python train.py --d_model=64 --norm="rmsnorm" --norm_place="pre" --rope_fraction=0.5 --init_std_qkv=0.0693 --optimizer="adamw" --beta1=0.9 --weight_decay=0.1 --grad_clip=2.0 --warmup_steps=554 --decay_fraction=0.946 --train_tokens=249200000 --dataset="wikipedia_en"
Each number is 128 + 24 x the weight over its row's rms, rounded and kept within 0 to 255. Layers, rows and columns count from 0. Numbers have three digits each. The size before them is the row's rms in percent of the matrix's.

# up: layer 16 MLP up, 256x64, rms 0.17, rows 158-204, columns 0-63
# down: layer 16 MLP down (transposed), 256x64, rms 0.155, rows 158-203, columns 0-63
up158 119:127127118176141069125151113143125129165125123161177130100125099118070120119143131137144121132130121132127127111154166153103140144114131196113091145129117134107127114118200148145119127105099122
down158 121:116153070115145145097087130171099140135174133135138136141065133144114095133114132153103131129137120119114151114133093078127125136099125118123148129174139135147122094133138109078156126161130086
up159 106:150093106113111096161118129133125110126130121119128162123143120112104100133102173157094083150114130147112126136112129113110112203113150097139173169172121122149144131102152174149141145108148142
down159 106:107141147130135029136105158160128148140125160093110108132084129134100132157113110179119130163152108124144157123158128142152121129098118106127120162117122133159111123129101153133174146126132135
up160 082:134098103104147117116117091120157150149128138157155135121150090133128124132113156110131101096089142134104101094081157107159118143136188176139108123100111177164137116131119122139159157160106127
down160 088:135133144096135061081148159103148148106138125120145110120113117117116162131100143118162138093157148116125142100127143131138154120174119135138142154062135109122154139178103125104143122161100093
up161 106:125139136154116102154159139087125086147089130184111118132174153086145133125150129111139135118121126128113147146134123109158157134143146138135130116157075153159111183099113133123118097157167090
down161 101:164118137145137116122078094157118115137156117118158141113106098152116083107132104103178112121108112108160149158152143119126106125159106110118123139102154078082171101134140103094092127105129128
up162 114:166125122102118096143136118109120098142115145118172146091143168109122079177147146131135155115110140126064092122093163176138111123140151143121145121167091129132138165122131104124141126097110133
down162 128:122130100133114196128138093164131081078115151109119152110127082138118123133104086149086114105138142134121131106140092150141120142150103134101110150133142070127140097120160154124153147106112142
up163 087:105122099131132105096156142150127125130104129108120111091157133130109123146122168118151144121089097114164114104094186140109113145127132127144148120144090146143099163112181134102114167178094161
down163 090:134145176106151016128134108126127124160118144133131148088101132129170124102135147148130166135138151113107140109116118120151175116147128119110141120107105135147110138152131130109165145142112110
up164 105:161136107123111141151129110105147135147124156100177117096132137114097097170118145122131154109139160123073113124105159183079102113163107163131130146119112132104150124128143102133125145094137180
down164 114:112155121121141194160128103165118104142128102116150170107148123150160123167121177159127125105143137127101188093121135141176092123122138098158136144153137082128118130147101126134139124111126132
up165 101:172149115105108129165119081105117122115127161138111171101129114120132102127094133097131141164103091115147126111116161113155151166130098179136138105126136151158176164130152172113134149120145144
down165 096:099092140151134166117169170148126131134150076097135107138132138131114142140153137153106128090132164144112090156125127146097078098164182122112152136148127121110097089116117102128125097153113135
up166 090:125135134136098131162146121101123088184081134121140100116118165138142104167138134116132105154077171120146122150128122179142089097158127137126136094139094122119149176129119130138130097170114112
down166 087:123122110138135131105152149145143144138125128112099113139110130110106128148116163113127128145144170145182140143131140144174132120110069156114148092126115130143099115123130130141177113203195120
up167 114:174084136100077089118106141105136117152130135134124117128164114135116114126158133113121144096131114144130065127162170098125120148125096145167129101093150157125115162128166125146100143099165131
down167 110:149141141093143116131105088118145149143144125112170125100125120137165177130106109159140162156150137124154088146128125141095127090167086103138121088088179132142113090148131091120123118102118120
up168 073:096081142110121130116157109163136167147121134134086124114132109085124145133113191143138141142138129116114082150137143156126107160108174191149102104119131114098136161129117161101141123141153129
down168 082:133136104130133107126113081124157126120113132100123139119080135114097145155089164139191164114184134126145146117145158131102150110164117108121117110133134112118117150180099113113167098130097100
up169 099:089131088125076139123139117096129155140140164116171110132166126134051145162116132099157122147125142141132146134137131169160133122146166149122146135106094128134160122117134155157116140145150173
down169 092:116166144162137200100129102104135125126118163117156161143101133143122150123128180120161157120132146129116172111111117087152134142113168123112168153114110076119135075131111135123127145134130130
up170 089:112118106137091099134122115120112131131112125120167110076161071130111118152162138167143113135084145129155109172100108138088126093148142103121147134120116121130179114092112096083110128131113111
down170 089:078093148092106133120081144130126164110120149116130110124094158119088106108172137154124136146145146082135128130123087115122176080113154120131155112106144118119130106101128094079141127151138117
up171 093:130108142152124144128124140076170094129123106115131106119102114105156131103174109125113066133089120100111138113165127156124145110181163133135141157134132118129112154099122155176113165125089144
down171 091:098156168133146231143148147128132163126139179131134118130105127134136135117151146121137097109149130135108129086098106121152144146113142107105117173105124113120118125116147111125178122148097125
up172 082:147125110134127092114134094135142111129176145090096126143137139105121132110140182165122147103143136142093101185098108173124122098162133104141129099135119140121117144099175131151149154172159135
down172 092:093138150141142019127147146156122146111119146106173149139130151159116142133111136137143148095102151115139112119164096094096147124146138155116158123123123133152130138142120135099108104146094122
up173 090:142099123096157119117116163131127126124083126149183129139143113063121114102165168114151119120115108116149125155122159182123094144155104116124145127151133127138140184119137157115115145081152133
down173 087:135136144137117169158152131095111124148137118093093111118118125205165135132091125126141160148120137161109128107112124094118123103136151142112098088102119092109146109100155128111160105170088137
up174 072:120143099169112107119115121165124067172137121098117129150141126087124132134144141145155170150086122120119132143115108095108144168123137192138134087098105124090124157130107150097119133160140124
down174 079:147093166120133091146146108105104136119152119102138170131168161107123107179107129133119190141141135124149140118118135124107122141133129143106177108144138120131108146205107118096152125124091123
up175 081:131135119122161147159172131133123119118165183124136096107136127081089131126134140093139129109117125118087101179129121114123095114151167121172156125104088134119097160120153127110164116124148086
down175 081:129145144142140098096132128153154124136101098125093156106100123154132137090139069134115126079125132139170141086143092094098169103144111112110156146141189114137103118136112110112106120134100120
up176 083:112092080141133131101161160123120099133110137134121146072140113098127147091143142073139098129129120137161128146129113181129138097121126184097122093120128131139156152112158111101103094105150137
down176 086:161112137125144176146068141150080149143111104091100108136055109145119110145141113157166175112130110102134132106132157096140119131115152134153143140116156102112124110113134160146112143123125139
up177 139:137112090112094136140154096141133136162142150135124117119126121131086105137156170113165079126130113147065148144127104138162120172129172170141097158127128144168152112120131141098122145101151130
down177 124:101120125111122146151138129135137156123160126138093155141091129119113146156138099155132108122119141112114182109096110155182137124099134159119080135098113079121095061119119149080132134122140141
up178 092:124128116189111133095195133112101145148149141126133087138146115146120093114107139159136149150142098146108143134132136170101130125134110120127073139192115171119119134124132157107100160139145142
down178 092:110145163116129246145113129116150130112114074101143111125138142171122146119117146100135112117129157107141115129148142126151126145125123154112146118145124159127103138137100146114090114150100108
up179 105:100088123133104122156140144123129099145108115106165088127148121139123069125138155160140080140113141145113163161130101116106167168143112152157092131097131145126118160076135096153104134145148126
down179 098:149125130100129145147118077110123184077174152089142136115120138100150113138130145138144127110135127122146077151118108136142153113161086142117109120146131135084152090154171125156154112132126167
up180 092:147137111139138126162136175127114147114122139114124117116130122138127055151108123141178122103139137166144095132097124122095142138142141137130070111130117119165149161103118119177128171173134166
down180 085:108113162059130109107135102121151129123095111110078143120162124143110146129128145118141137098120112137079122134123070159097125150135148118137176113165120138108130131150152133090125091096110094
up181 104:166107102123133140125149143143126144146159135153134150110152090079101120086130131157167143111125135154105090120125148122136147149139152146171111127111109168157192141102143182145140123097135110
down181 097:094100162115110125155092168145118122096117120113131122115115168124132091101099098125127118112166158117105149064108121109176105128101112126109162136150159126118106120126126153095165105119086114
up182 101:153088124093137108116105087108083115134126140174108147134121122119123104129113121128146120180075117108098147108113172096140098113117128192126121103102093161114126150126137137142114115102162121
down182 100:135165122123139172106162103124102155092112161124124134153132116147115120140162177096122130074161191131121102116147121155130142124151137106152137166156105076129089108107125113112113135127116130
up183 135:109078096138120117122129163116161134126124156192163118106163136123101100162157121116127129096082101118130133159133125161105107105128144124178091109129137157135145116076124120130122151158149120
down183 121:087100122143112163141093140149136127067109135139143135137123149115121105115109090156119139089094137122156133121136127146152149080119148140188082131122149128128187105139128106134081115143144140
up184 103:163130120129121127136146097085121120149143136105131131088161112132089133116121122147128084139101111185158128124116142093139113192137148146204107132148130141113116132132142160143089127119138167
down184 098:078141150126126202087082126128107155120143168129154111146106096109126123110121145107125107164151137102178112099094140125123131146120111150119140105118142168154101135136174134112142136150141108
up185 093:128099136111141112177118080141139163117127156162146158125115132145133113135138126133157140181125163098112127175131150109137124130143156125111091090122105122150160149107169183116135136085167130
down185 091:082140116126164143103120151143173174131120139071143111170142124140146128124099137195184133110146126093126144123156138126123115100118104121133164133126140149144106081128117125171132154140130132
up186 110:107129117125082122145163162107067141134100147127132086116168125136100109152141119116156158128102141165104138131103162156173117138134174105131101143115105164144124160154117161159130135109103145
down186 105:122153133163172111119162069158134103062125136112118138153077106165120120148132103164135103147109084138178142152157114125110110129151127121138134141141134092118133140098102133147119132137145107
up187 104:132103146108084129125159125131105119128154142124108141076160130082066133152136114125136138121133126162101121126117127116067154120148153158135113096140092111100196121094126106136136124135113101
down187 102:145107115094113185147172116167111157096151102131116154156138152143129103157112167154074155105149127124116137122094162147121090106121101113127135155093105123117127135158114116108136139082135141
up188 102:158104095180083145155117123128110126184140142113135128114131133073101100125145113151124110115078118142083133199120112122113118115130120109135119130118108125127133173121144121179105134104125129
down188 097:101098155178181129097143132122126162154126142097080109162131135128120098116127146126092113119139146114124134143087100105162133091092133129085120104112133128074107123115097141119091119156114110
up189 130:113113136173123082114178122157154144145112145158112092101142115131115072121134121115139119129087097144090148165144125142105142185165119122162118174131134156138130124102143130125095131097129126
down189 138:120098121117125000128122137173128118163136153142122126090131121142131156102094123118134134130130132143119149108136160144158126118142105137141140148133142147138143110130133148148133117118107132
up190 099:125093123123133081164108132143124160149119137126129128107131090143112103113095132138109142138087105173138154145121108138122137198146124135149096102140113199170142118148121133119123094086141129
down190 101:105146142132114052103146126152107104159133125108105113055137106109153140130091118128172148114112113121153186123133110118161141130107103100122121131118122163117125096102098131137147146123106106
up191 082:127127113113133121140196156129159121175146169127116124091128158168127110121112134123159135107125162117112126118130126130121136128140146132136090116105081137149142184136117127166066120176108104
down191 077:111103158139172149108085124125117140136117159175155140119139139139123143083169111098123168136122092101132096143090119131134173166108112107127127116119184126141143093157163120130156122127138158
up192 078:118126129110146117112140112110135081106125114171132068124151125132118126145175128128116140140135147131110097138112120081088105116191155121119087159139134132145106128154125095123164070156122157
down192 081:099096140172161157120115113113131179129116195064139141138064144100117140143161117159135139142131120113160135114132160109157138146121102140090115105150117140104109118127149127125120136139109138
up193 104:117140098171125127124112093113122126158131143132160159114159087106107093156111078116118119140151118112151155155172139113088095141176137110136123138105109128115144130110163151103138137128094188
down193 113:139134093121154192113107113145161115102137118124162143148082124148144158148096062118150134118150135123169150155156138135128092145125120130183169128119108169136125124124112108131127162121114114
up194 109:129147100106100085133126096136087091146116166138153134118132138147121130089168154082144130134063101135143093109133146148077120122121153141119124128159123131129140146089133098105079136150112122
down194 102:135143140110136114163117109114146136112152121060138136095119127183144133106140129146136187137136106101173146176116092121128135096158150112097149139092130133127143082134145119110119112126155085
up195 085:141119108099127116122103098116113145095101149136195068121129161090130159112132141093118094151110175162140122169105107121135130139153126128155127118132159119140172177139151142130111124105138116
down195 086:148081104128135095134145136176111129134120128140121161129106110196147085143106121155149135110165127104132179134121121116120115107103140094106176135132181110090142110130099150137129127139094140
up196 104:129105132163083134157159115135114076127138131137135132110133143126132086143087145139109132167133139141110161133142147127131118158161167116118101132164127114098112161079142114173107180156156163
down196 102:130106131144111201127101127155150134132157113095103152138156148121127083136078135153087174123141131167158115120107153147141149128130125152153126117112098161103130154101110108176106112114110122
up197 092:106116124115083109107148136127112063130112111142094137138119152082131113199193114114141131118110123119100159147114161134136118109162122135156135133078156115137124141091120107117140141135151108
down197 092:112108083122129119152137113133168170101142160088145131096143080128100089073071145167151139093146121161136127112118101129153124138107159122112140111156119132127152096129121153153138108116133140
up198 114:152115112096089076150120144128139115148077190159140126124117149104159120161128136121164101125116164162111138169145118119155170163134132122123096133152140156116116150111153155133111107118157102
down198 123:131094111142111175112179116106122125084111144114120187114153126122108136154098143111138161090147123113148149127153152141090159077183115117120107109121113110127138126093161127154141128142144152
up199 107:147116111127124121118150096118122077145106149109126159113115105139113119134149127142119148128107166166101082139134132103115122170136115132174169130134085154155148096078173150163136148107141088
down199 102:112116131120119217089166123184117141140097162138164149147152144092124099120102144146109138119112155121125107115145126123143125137123124101133153130139085128103138124172136117151167126170140141
up200 084:102093140093147092182166113106167117151141118139131162155165141097109122156123162084165151089123090143101134145128165119133131128166153135114128133089153112141135109123151150126120136103154119
down200 086:135100120122093114127095155126094118096093164104129125128105168113092103136180135155125126100142171123124129085152103091166144103141103162148135154152137120133125160174126114090108126151143138
up201 076:120113098140162164128150079157148107116151127150137146117145163113138129138096120129118104090103106076118125152121132142112134140096122132192132145115148126147131153104085111148103134120198154
down201 081:147114140113113255107111137135091175119114122123122136122127086126135122132137110122116161125119128141113141134130094122137123153136116125107121138124146142119130073152148124110155134099120118
up202 089:129135111152094137130158154078141156123055151120159142084141126120140127102160109116119113156120148154091132122158149144129148182139108142116151108167116180127110141132122137161151154131110113
down202 086:132110107083137157133119101172132183141127143164149133145163115160130116121119144144132114118139108142120143149140174137125080066128138125148118146113184096108162135138159116153128168113119103
up203 080:130151129107074128157141134118141137162146160134133139101125166128045126144159135179143139113156168142121153083141129116149124129142126137121150164124105168146087131108151127148145119136123091
down203 078:129153170146137235159135154114142119144105168153158116098113162126142073119116122120139128137110143129160126140123151108120133159111129121125090152135130148119127136138109085121114133099150126
up204 091:178130071176110083116142105159142124137151167125128142101104124135131108150126116125173125145142121130130166171124156161111139097131146142142141145126128103115114110112137125173120181111113174